config.toml
n_layer = 16
head_dim = 64
norm_eps = 1e-05
positions = "learned"
attn_scale = 0.125
bias = "none"
init = "normal"
init_std_o = 0.0613
init_std_down = 0.0707
decay_fraction = 1.0
batch_tokens = 65536
doc_mask = true
steps = 3512
dataset = "wikipedia_en"
Each number is 500 + 25 x the weight over its row's rms, rounded and kept within 0 to 999. Layers, rows and columns count from 0. Numbers have three digits each. The size before them is the row's rms in percent of the matrix's.

# layer 11 MLP gate, 320x128, rms 0.0717, rows 158-174, columns 0-127
104:490499525512514501511504514534484529518529488530525551456491486508457512527487461486518477514482477558520466556491476536509478550449469466480489512477512487498516499501509491524517520463494490466464499485499483484472514499513480501514544499488467492487492515493503530500483515489490499546549446484474456525514507480525442525488493566493476497473491503491534465540502473494463505467520
102:519511484486487498491517519478481500516511533511496501505519455524453495507508481495541495506460498466479502532507483524494500501471471503483479529497458485534508479482520495529519504531494549494521488506521460469514518538499481542514476472469502477545440481526520470513487553473545504495537459541479516472521486514555499552527467532493504560508494524476484474533484498494480530479462
104:470491510502505470490488494490505464525498508505506504472500469489541509535575467480510480467489442496504519448504470525503494460499532549472508448487484511515517496513510528471465535496525536482491524501491528503518492544506505505504462534505455495448494501490511503505459517492486475522449528507493487466512532477516487510467465517516476483547494481504471520441514508508474485473449
097:500487477467506531463418518506520512505541519517514503503476495514486470460558545464500519530502472526460513463477490524488507498462476511516495485481508482512516473493515548491518515496513491509469515508498482518465491516536523514460509559491489492560502498487483494494496470526500559479516488544500514492474496494527540479501514518504493481533476518493491479483505433498488490548552
094:465508515464491476482456482472525499478514516534521439493531490529491519492467512484500527488426454509469469483437489507451472537515498521505506519481534480473483488513468510461510503512506525510484481492509528526476525477487508515494499468453514508531516501495540515504517475479503499524468502477522505535550476504529490550532511494510489535552460513509493504506498512475451497476534
099:529532519497475523505466478469546512514497491432495535521526501493516484530495540489518468521499499506506489485468518486531500525455537531474554476510513521516530485478484497486579541493485509490454508514533446513495520523531527491505542475510514513480525500507482507496483492515470513497489508493521497474515475481510465549474479495485505495490464500497534529425527471517489506542507
101:503515477459498500545529484522520497487542500451499467488510537535508522494496505515525505491473466494507506490510505523513543509502491461536472542481465509513565490511481474487489493499497482503514504462479552464505500450512523486508498502463521485478499479556546535508513475541475497470461482461533479510521508430522541491472522540471510542505500493524495512531479514519484503471515
104:496521538515467545504507504442515480469548504518502496526457516499511475466472493475503523508486511515462504576488496534515469500514481455490503495494483522518485500501530524513515536495490543526532478487508460489562518506481491465507518507472501479494515478507448488480436522480532496464527503465515497481520495481482502479541510490493533493484524488531481489462505441508448511515496
103:551481519525499495502459504467508511514534488451477515550453528504499506468509517500533520478529466538511508508462504486500483516522467510463500496494510498558518482491438521496496514490534525495512526467479463505542470446500501499485525512477530477520454525516490480460450486539521508508533479503523508471511501507468506498474493515465526483512440469527504532498552490478481500493490
101:521500498517470512515525525479481491531522494532522489524466533507478520532491499473500502490536528537464497546489486508495513516503512502505475492484509484557546519471469474514500548455528518470478499517512518452501504500514528480530502483505491500540490492513527528499442468458498530491510504468455533500469500499480462481523485483526504502463472483467556538509524548477483434477477
105:515522516468510507514445528521519463491463514488512502466470440540503531463482511517505505499492536474520488500549516539547490508502482479459485497520493528512482510468551492503507551505460495540499516466518503501530521554457470474478494499461494529541480500450564488476495538505482518495531504497506520520533508480472487499490504508526464492505482524519505504537469512480497538489506
097:466523490439473507509493528486499514509451517479464495481516493562525485503507493540529498451490493501517535458520469500521510511492531507554512489493488527505512510517473515508543466525497487535493516474529486497506467502534497505494480541467484489491460446508515520524502515520519535466497473543502484474484486501500487492440510503516484489509545503472445492489507481565547487487461
098:493459513466509518506529535486518530487534466509519503510528478510511511532525481515486484515495467505487517501484502537450523540487532513482492522461514509509520499505497498494502502439514511504461466490463512436530541527517507446519456483503480519502457512530484503530497496479495554510492481496492498524500535465476557559465487496523460515480528494509524500471460517486534499543482
106:469524472498488547480533477507474519457492528529477493506508520508477508519463500468498535498464519502552457526502505489546500522472456512529512503445468455504517442536477455519511521497498494492538513517526446508446496484519520485546490511453495534484499466465482532515479496494508494501486498504482493491463509520527530508511484533502526510530514518481452498483531507521504508503544
097:541526485497534507541484478521485515490520539491518494496533477463496480501467524507507477500486488490527522520500475524476478492457439533492487460499489507544477544497494527472489539536459523441440484459521533535517536453475471520503504486498505483466513500517522503494509541477482495530520550501506505476478519492518512493497506516527456508512505491532477499505499499445499469479449
101:454529475531494510521520471492521515564511529501518534492533553493463481504508510489496472473508485481473480463520499492497506529531492517493516442483488493489477477467456520436523510521495464477543479508501486511519446513537472495535502511486539467451465457539506467498481480502498513541499548508468501469500500528511506540485481499503468464494511496531492471471499498515490512524519
105:494474497513540509492494475546474500469522518491525505460519493476534455485483507494509525469540485504454513495524509533489495467475505523474496509488447476540484508514485483437506483522474466486451523494511517495507499495509532481506547450499487534498466433521478493543482509518489461469533493518492466493490524464518495507466495503497481473529447518526466491463478487511511520515546
# layer 11 MLP up, 320x128, rms 0.07, rows 158-174, columns 0-127
107:486508482458513515496492508481490505525468519486550479487511497447482511517465513468511487460471519452480528503528511458514571480555477520491497523515506477494555548505491495498494496506531504492506514528496546466505494489493529552503518481479487511503524504474526503529508516455546510473511508506446529542524521490484476468507521508553531515490510543502462519515481514487490473494458
094:484527566552487512481492513510523496479518517473526463466501467477516483482549497525496485452520474483508495490537478509494490519518505511512500463493549479512518493510537517467506454494491504516461490494480478537511501459482497490461445512486510477554491498473462464479526506486529512515525523505489551479504533499470503520456489472493535530529469483461487494493529462516490454536489
107:505464506488470505502524464471475491484483517476503516493529506470486486502497491452525512525447554497459517506461519493506510484466538501503494483479509455517475472540498483492522516514520530534483552481498543502481525470541528515490500457443499487534476516509575516484488519519486481484474508504497504495562489492489487516443513524496514513537507533531478435490512490484503510497508
096:478522535562498536449494508520490502481535519505489506488529478531449515448485452482516510476467459507526442465498535455483490521515509482528475491477481479513529537480502504495487518521500473463529491525507470495451479489544474489505548477474487498501474531512535507492488485484492491473506513497498515524454479539500484518529528517531497531475530476530515507462486526497456509500518
099:511503508512483474461536554510562497501552524530484519510479527486464505513502454495535500520477513489447521493467483500531466533501481496509460497501497490535485520483521470497550496538506477492475513488510542503526503429470536482498448489552487479485483501493430511528493528517503523512479513555482506534505470540524499480498487504497492486492498481537504513506497488506487467523488
100:575523505514459509521513501482484484482427485515522536521514477517517543495508555530497520492518521529494543477472501513472506525497486483469492472501445485519474514494512511469465508543528525493504481497481518483454498468565482531533503500524468489542513484484483502506502466470463494504502492508548494497508521490514534485475516506490464494502520482522493552474462473483505461526500
108:497545474487453473493491492516488507505449511498463458518517482470511466514482530500486480542444505462535507500509524512532516480492514488488509482446499511556469509504515505520490522475507518476469499498528517483538483515511510485532535506510485531493513466497538459498489486503567510507505485518487533495492519446498490469494513472532546503524496498493462538546516478501484426528524
098:500544488489453500498537507511547509542484453488488472509472461538481542473502480496542509458491487492468505514521540513488512462469496512495473493487479464490499541527482517482485525466504491529502540505504476536511452478511514472467500486512477505524515522506532488484482527519500477487546511517533532486491466534512470458491554468485502528472503478513483481477509541524437514459494
105:493510472524433500535484522507478473481502494538484483513515499502492524516480472463481494495441476490488492495512483522481496499454471482520464504520496522528525531520516515477514522496533504485463502468549533531451471519534479516518543508477494474514495496548456487508511466474452482523471508485556548500498491546468498491498479511546459496491504544481499530495505516471511519465474
093:524509488467459548485518463530463492491497513494520534478493506549521500507517442511524515493479493530524532508508506524517531535528491519498485552531507519514522494532478529542495465505471515496472527529451483489527546472518485500476511513479524554543475444510492473494502539463493508510469474500489484477534476486469486519505478489501482482535535502491479521478500447513475545485481
098:523459494512519487519516523462471547522527486475505469502485487528505455493502531487502500535491485504496519496486526521446482503541515500523510550486488509518486493458501488462508492542465469504527509525455493509485489495513556488506482512509513494462494477526526508482489507488547477498516448514457516566529498564498484533518489490499501501526462452504493483456524495545517532471467
103:498517501476532509546478457486476466515506504511521530458513454515468502524523510531498467495520524497502532463494539531521537507523443515507521486522528494491506540506506510455541475494515496498500497506500508550481536464511535479532513520514499462524506526440515465525458468510491479519483480521497490528484512481499542542483503523514497486434494498467493516471501480503480447461522
105:482543535476483477511518501566458478489492488492526483503511548503500488558505534470524523502524534503476485529469493516538459510505480503510477472492485523479482510517502507504492506506479478466501542484503511516521474517497513467512507493489499455492540517485485558531486519516491542484505529447515499488502509525493479465480443486501539500501480470508545442517470505507567480540492
092:507471517504495493504482542455525517497516495495484484500501489505474493532550513506530520498517510502481527478518445519530480563497505474499453469508501529507545452499525496528477535495498519480524487474489495543513519508495469506493499506469481503491484459466516522514519552465466542484535478514508521509465459488486501509453563534526487522506496500445501478470525504524536457462509
099:491552473518502499519513480505530488511483454496478533444509529485493535447500503473489506496460497486490508546464535477462543448465487529479505518487508478534515486478521496480485491510495485501463507463542526476509520514498459487495519470493481461483457472468488485524511547470507435521488555526533454540506493505477473487493497488511490494526533498504521476492504516497480506528531
104:526512535571503475469503493509504499494505510501526473489491524441505526486484486521466457460434501515462480519489493528504502493497503528507481511514508505495469520497512504505468544493514504476528554495558483546506485473490528463499556506490489456428482505468466533476541478517486433472493486497505508477507484519505478506528527491500533507508476485488507492536499496498475523513516
096:491518495476523524476540485512495466542482496503478507516468504510495549523449496542506525516499462531540535508553497459512495530481527503462478470464505510466485493502521480481507516496494515528456469517519497524469483554510467530544522485455492485514541508492497539535544466538477465504552519525562478471498501504494501501486501497495480513515502502456504490510532478470478505488484
# layer 11 MLP down (transposed), 320x128, rms 0.0707, rows 158-174, columns 0-127
099:536503488522471521479483460468522489546518544498496498509500463496477541497492480503480552488503485481524496483471498538485492503463523523499498508493530454508474524505456463493534504502487478492521526490504505507476501520508443491471500522515484517505488492526469488516510467494487518485555502512463498509497552515498539520499532508444510524547529443423500535462528509472525496480529
102:495466458537502471494521500502475543503559478505487463532518511504526486515494540504506459469502486508492481537484489514506510523495473505495558514533489533490515514460480431454480508446475498491533520529539502528448488525535517527511512527479479467480513517456490487499479482495490475445498485478496482514473525503485471473504496469523524439480523507482517502471510527508488488523475
103:523495498527484491477545489490524477489501530509491464476477451486485464476519572499484487529460514501539505542472511529518475506485505517456502505513493479521507491483469525509489485494464500467563478527487536502498504467496516526519478511527480487493514473526519448464500468552492510509503540529496514543535484471469503448466546494491483497514484535489482500529516530469468491537483
098:490510510533499501525492486495493520499501529471544517502464463498471489529538553491483566550514533501507515517535498475517494498519456472516479512517527500524508497502479531518520509497519498513486562532532554477494508511453504509477480499467527507525502500492514490483487536538541541525509458522481502488474566458505513564485477478511497495536518503487492464481456485513524504518497
096:497466499490469498515498507472435490450479516520491497460532468510562530551502514460515457485478487581503524515498506484473502506540476460516506530549491456479525485493493504492508522506573510483515465530496490499497520513484517537482508475495499503526512533453529467494497485499496470464519508489489485538516477473484518512508483487520509515518504511446470512517502502485486486521535
104:490460512494518459498464486512441492498503515512509470478481498536512484515465516530464518555501516493495503475531522477462472516530491461511484487502502529509508510495542489524486444501512490513527452496534533495471508515506486494532502549487478554550481502481534499510521513509497517491511517484504506502483511494482486480471500553503506462483517470569486526480488561450478554516509
100:521488522488463472480465487499489532519517479505478491482522455518506480470528519496483532553483488501513529514509514542509507520543476468461511507427510465501486491487537464519501498479488490530508497479451530461489519496482456526491496491497455502565495515487438477463489448490508481492525509491514499496510480517504510514540491455535552458516486495488501520486522482461490486502534
100:475479499489476502547498513498503493518513502499491488476518543475504494500528532492513452508576501478480528507499507535570512531467545534520532446483465485461481471466510485540555505491461491510525523520511526522483487532499507524474467486518481512509543525502517539483534515520474502480498563511509501480519505506468503486470487520513529487517482528475510529509467524534498539494509
105:495506471492469500515556508461537483451504506486497502469472520505459460510476467511546558509497522484488534458516487504493489517520518520505517492466458505501505500447520523513511497485522461496497525497474501525528497490511492521506477428474509498475510501483496479475480468488522532485502501517511493511484511542523456489509541486545485556490472475526536517462468455473502534476540
090:449492523533515479505471514534508503466473491491465504526506472474465451488483504542521485511516509495487506498527520502482492484517514460514534515502501512493427529498523481478492497517492508519457449480502472508485469492478499490467537458485484543503528498510458503521464493543535459524521500516566489503486494508500520569498504501509471527524486534485443501524477546521501503473508
102:457507486497501511507486495485542520481494476529499486475505490508464508541522468500469514492499591536508497508445521506527505517524512493501494486517517522460507545483525508500544538485497506519513535537503457483502524490497495523534515485488485532508448532516526478511519519546499501563526524477488500531500564505493472513444491518494494506505474500473473488533450537506505470513485
103:481545503484508514485537521497540529530498455519498463459511467464456508447517455446525524508492546500505475477458491467491503508491536485501514503520474535458475467505521470528445486503478491512502504471493510475537512497501506536525483464508501492495471518498535525488493526504536438501491517499503506509534548492488516484473505524471482470502505470505529496466537465506506483500548
099:524515496504477506480514523507458535503481439495514514501523481489471550522471485478526442505505495541480540507508502485516477500480501494517482495488506501510528464473542557508506475479458519504496540488514483485481508454520492528514480528533540479500542503486516496533494480516493508469535451483524497434491491525493523482499506501513545499473491558453531502456479532475481469525492
098:463503506511503533522520524489492484539504450481505522483472526501534505523488465439515475527491486498511499538512473506471473494483479510480544538510500538508498483466524513483487499488492539510515466471549488490497488475484467498472516486527525487504559431522475542526475510500477476489492500494496489463526525567493499520469534506558511525476508522508513478513478497548496535459496
093:517465520469507527451505519467516478518507465478473465489512529492514471498495542515510534516501449510489497485544554488456526467504506521484463492499500531504542491498513511516505511474448502477491462489475472472492477493522538496498504531471463463488481491461506484498447509501527513476509481547518489511498495540503462553503562540520471513487509518469469518449479518494488507507477
101:516510521519507545501461496515530467496485468529474469508500535517498476505510501550491533489515498503498485514475485513470444483457550461488514512466514479508542505521503464474463499518530487475460517526492541477508515464493533470511484480491552500516498510515521533497489468508521511523446489532490534502485501508436498515483468490509563475484527490517473546456479475502506477500532
101:509527511467496439485491488484521558486499526534507507516482518508497464487499471512513479500476460493508506473489461496474489529507491523516493533477479498543477518521500520514526546580477491541490509474492563514509479527518448518478505501521492474530483540482505446514504516482541481492525446544518502478497492510474512471551551483526499514474498509516533479499509502487509477491522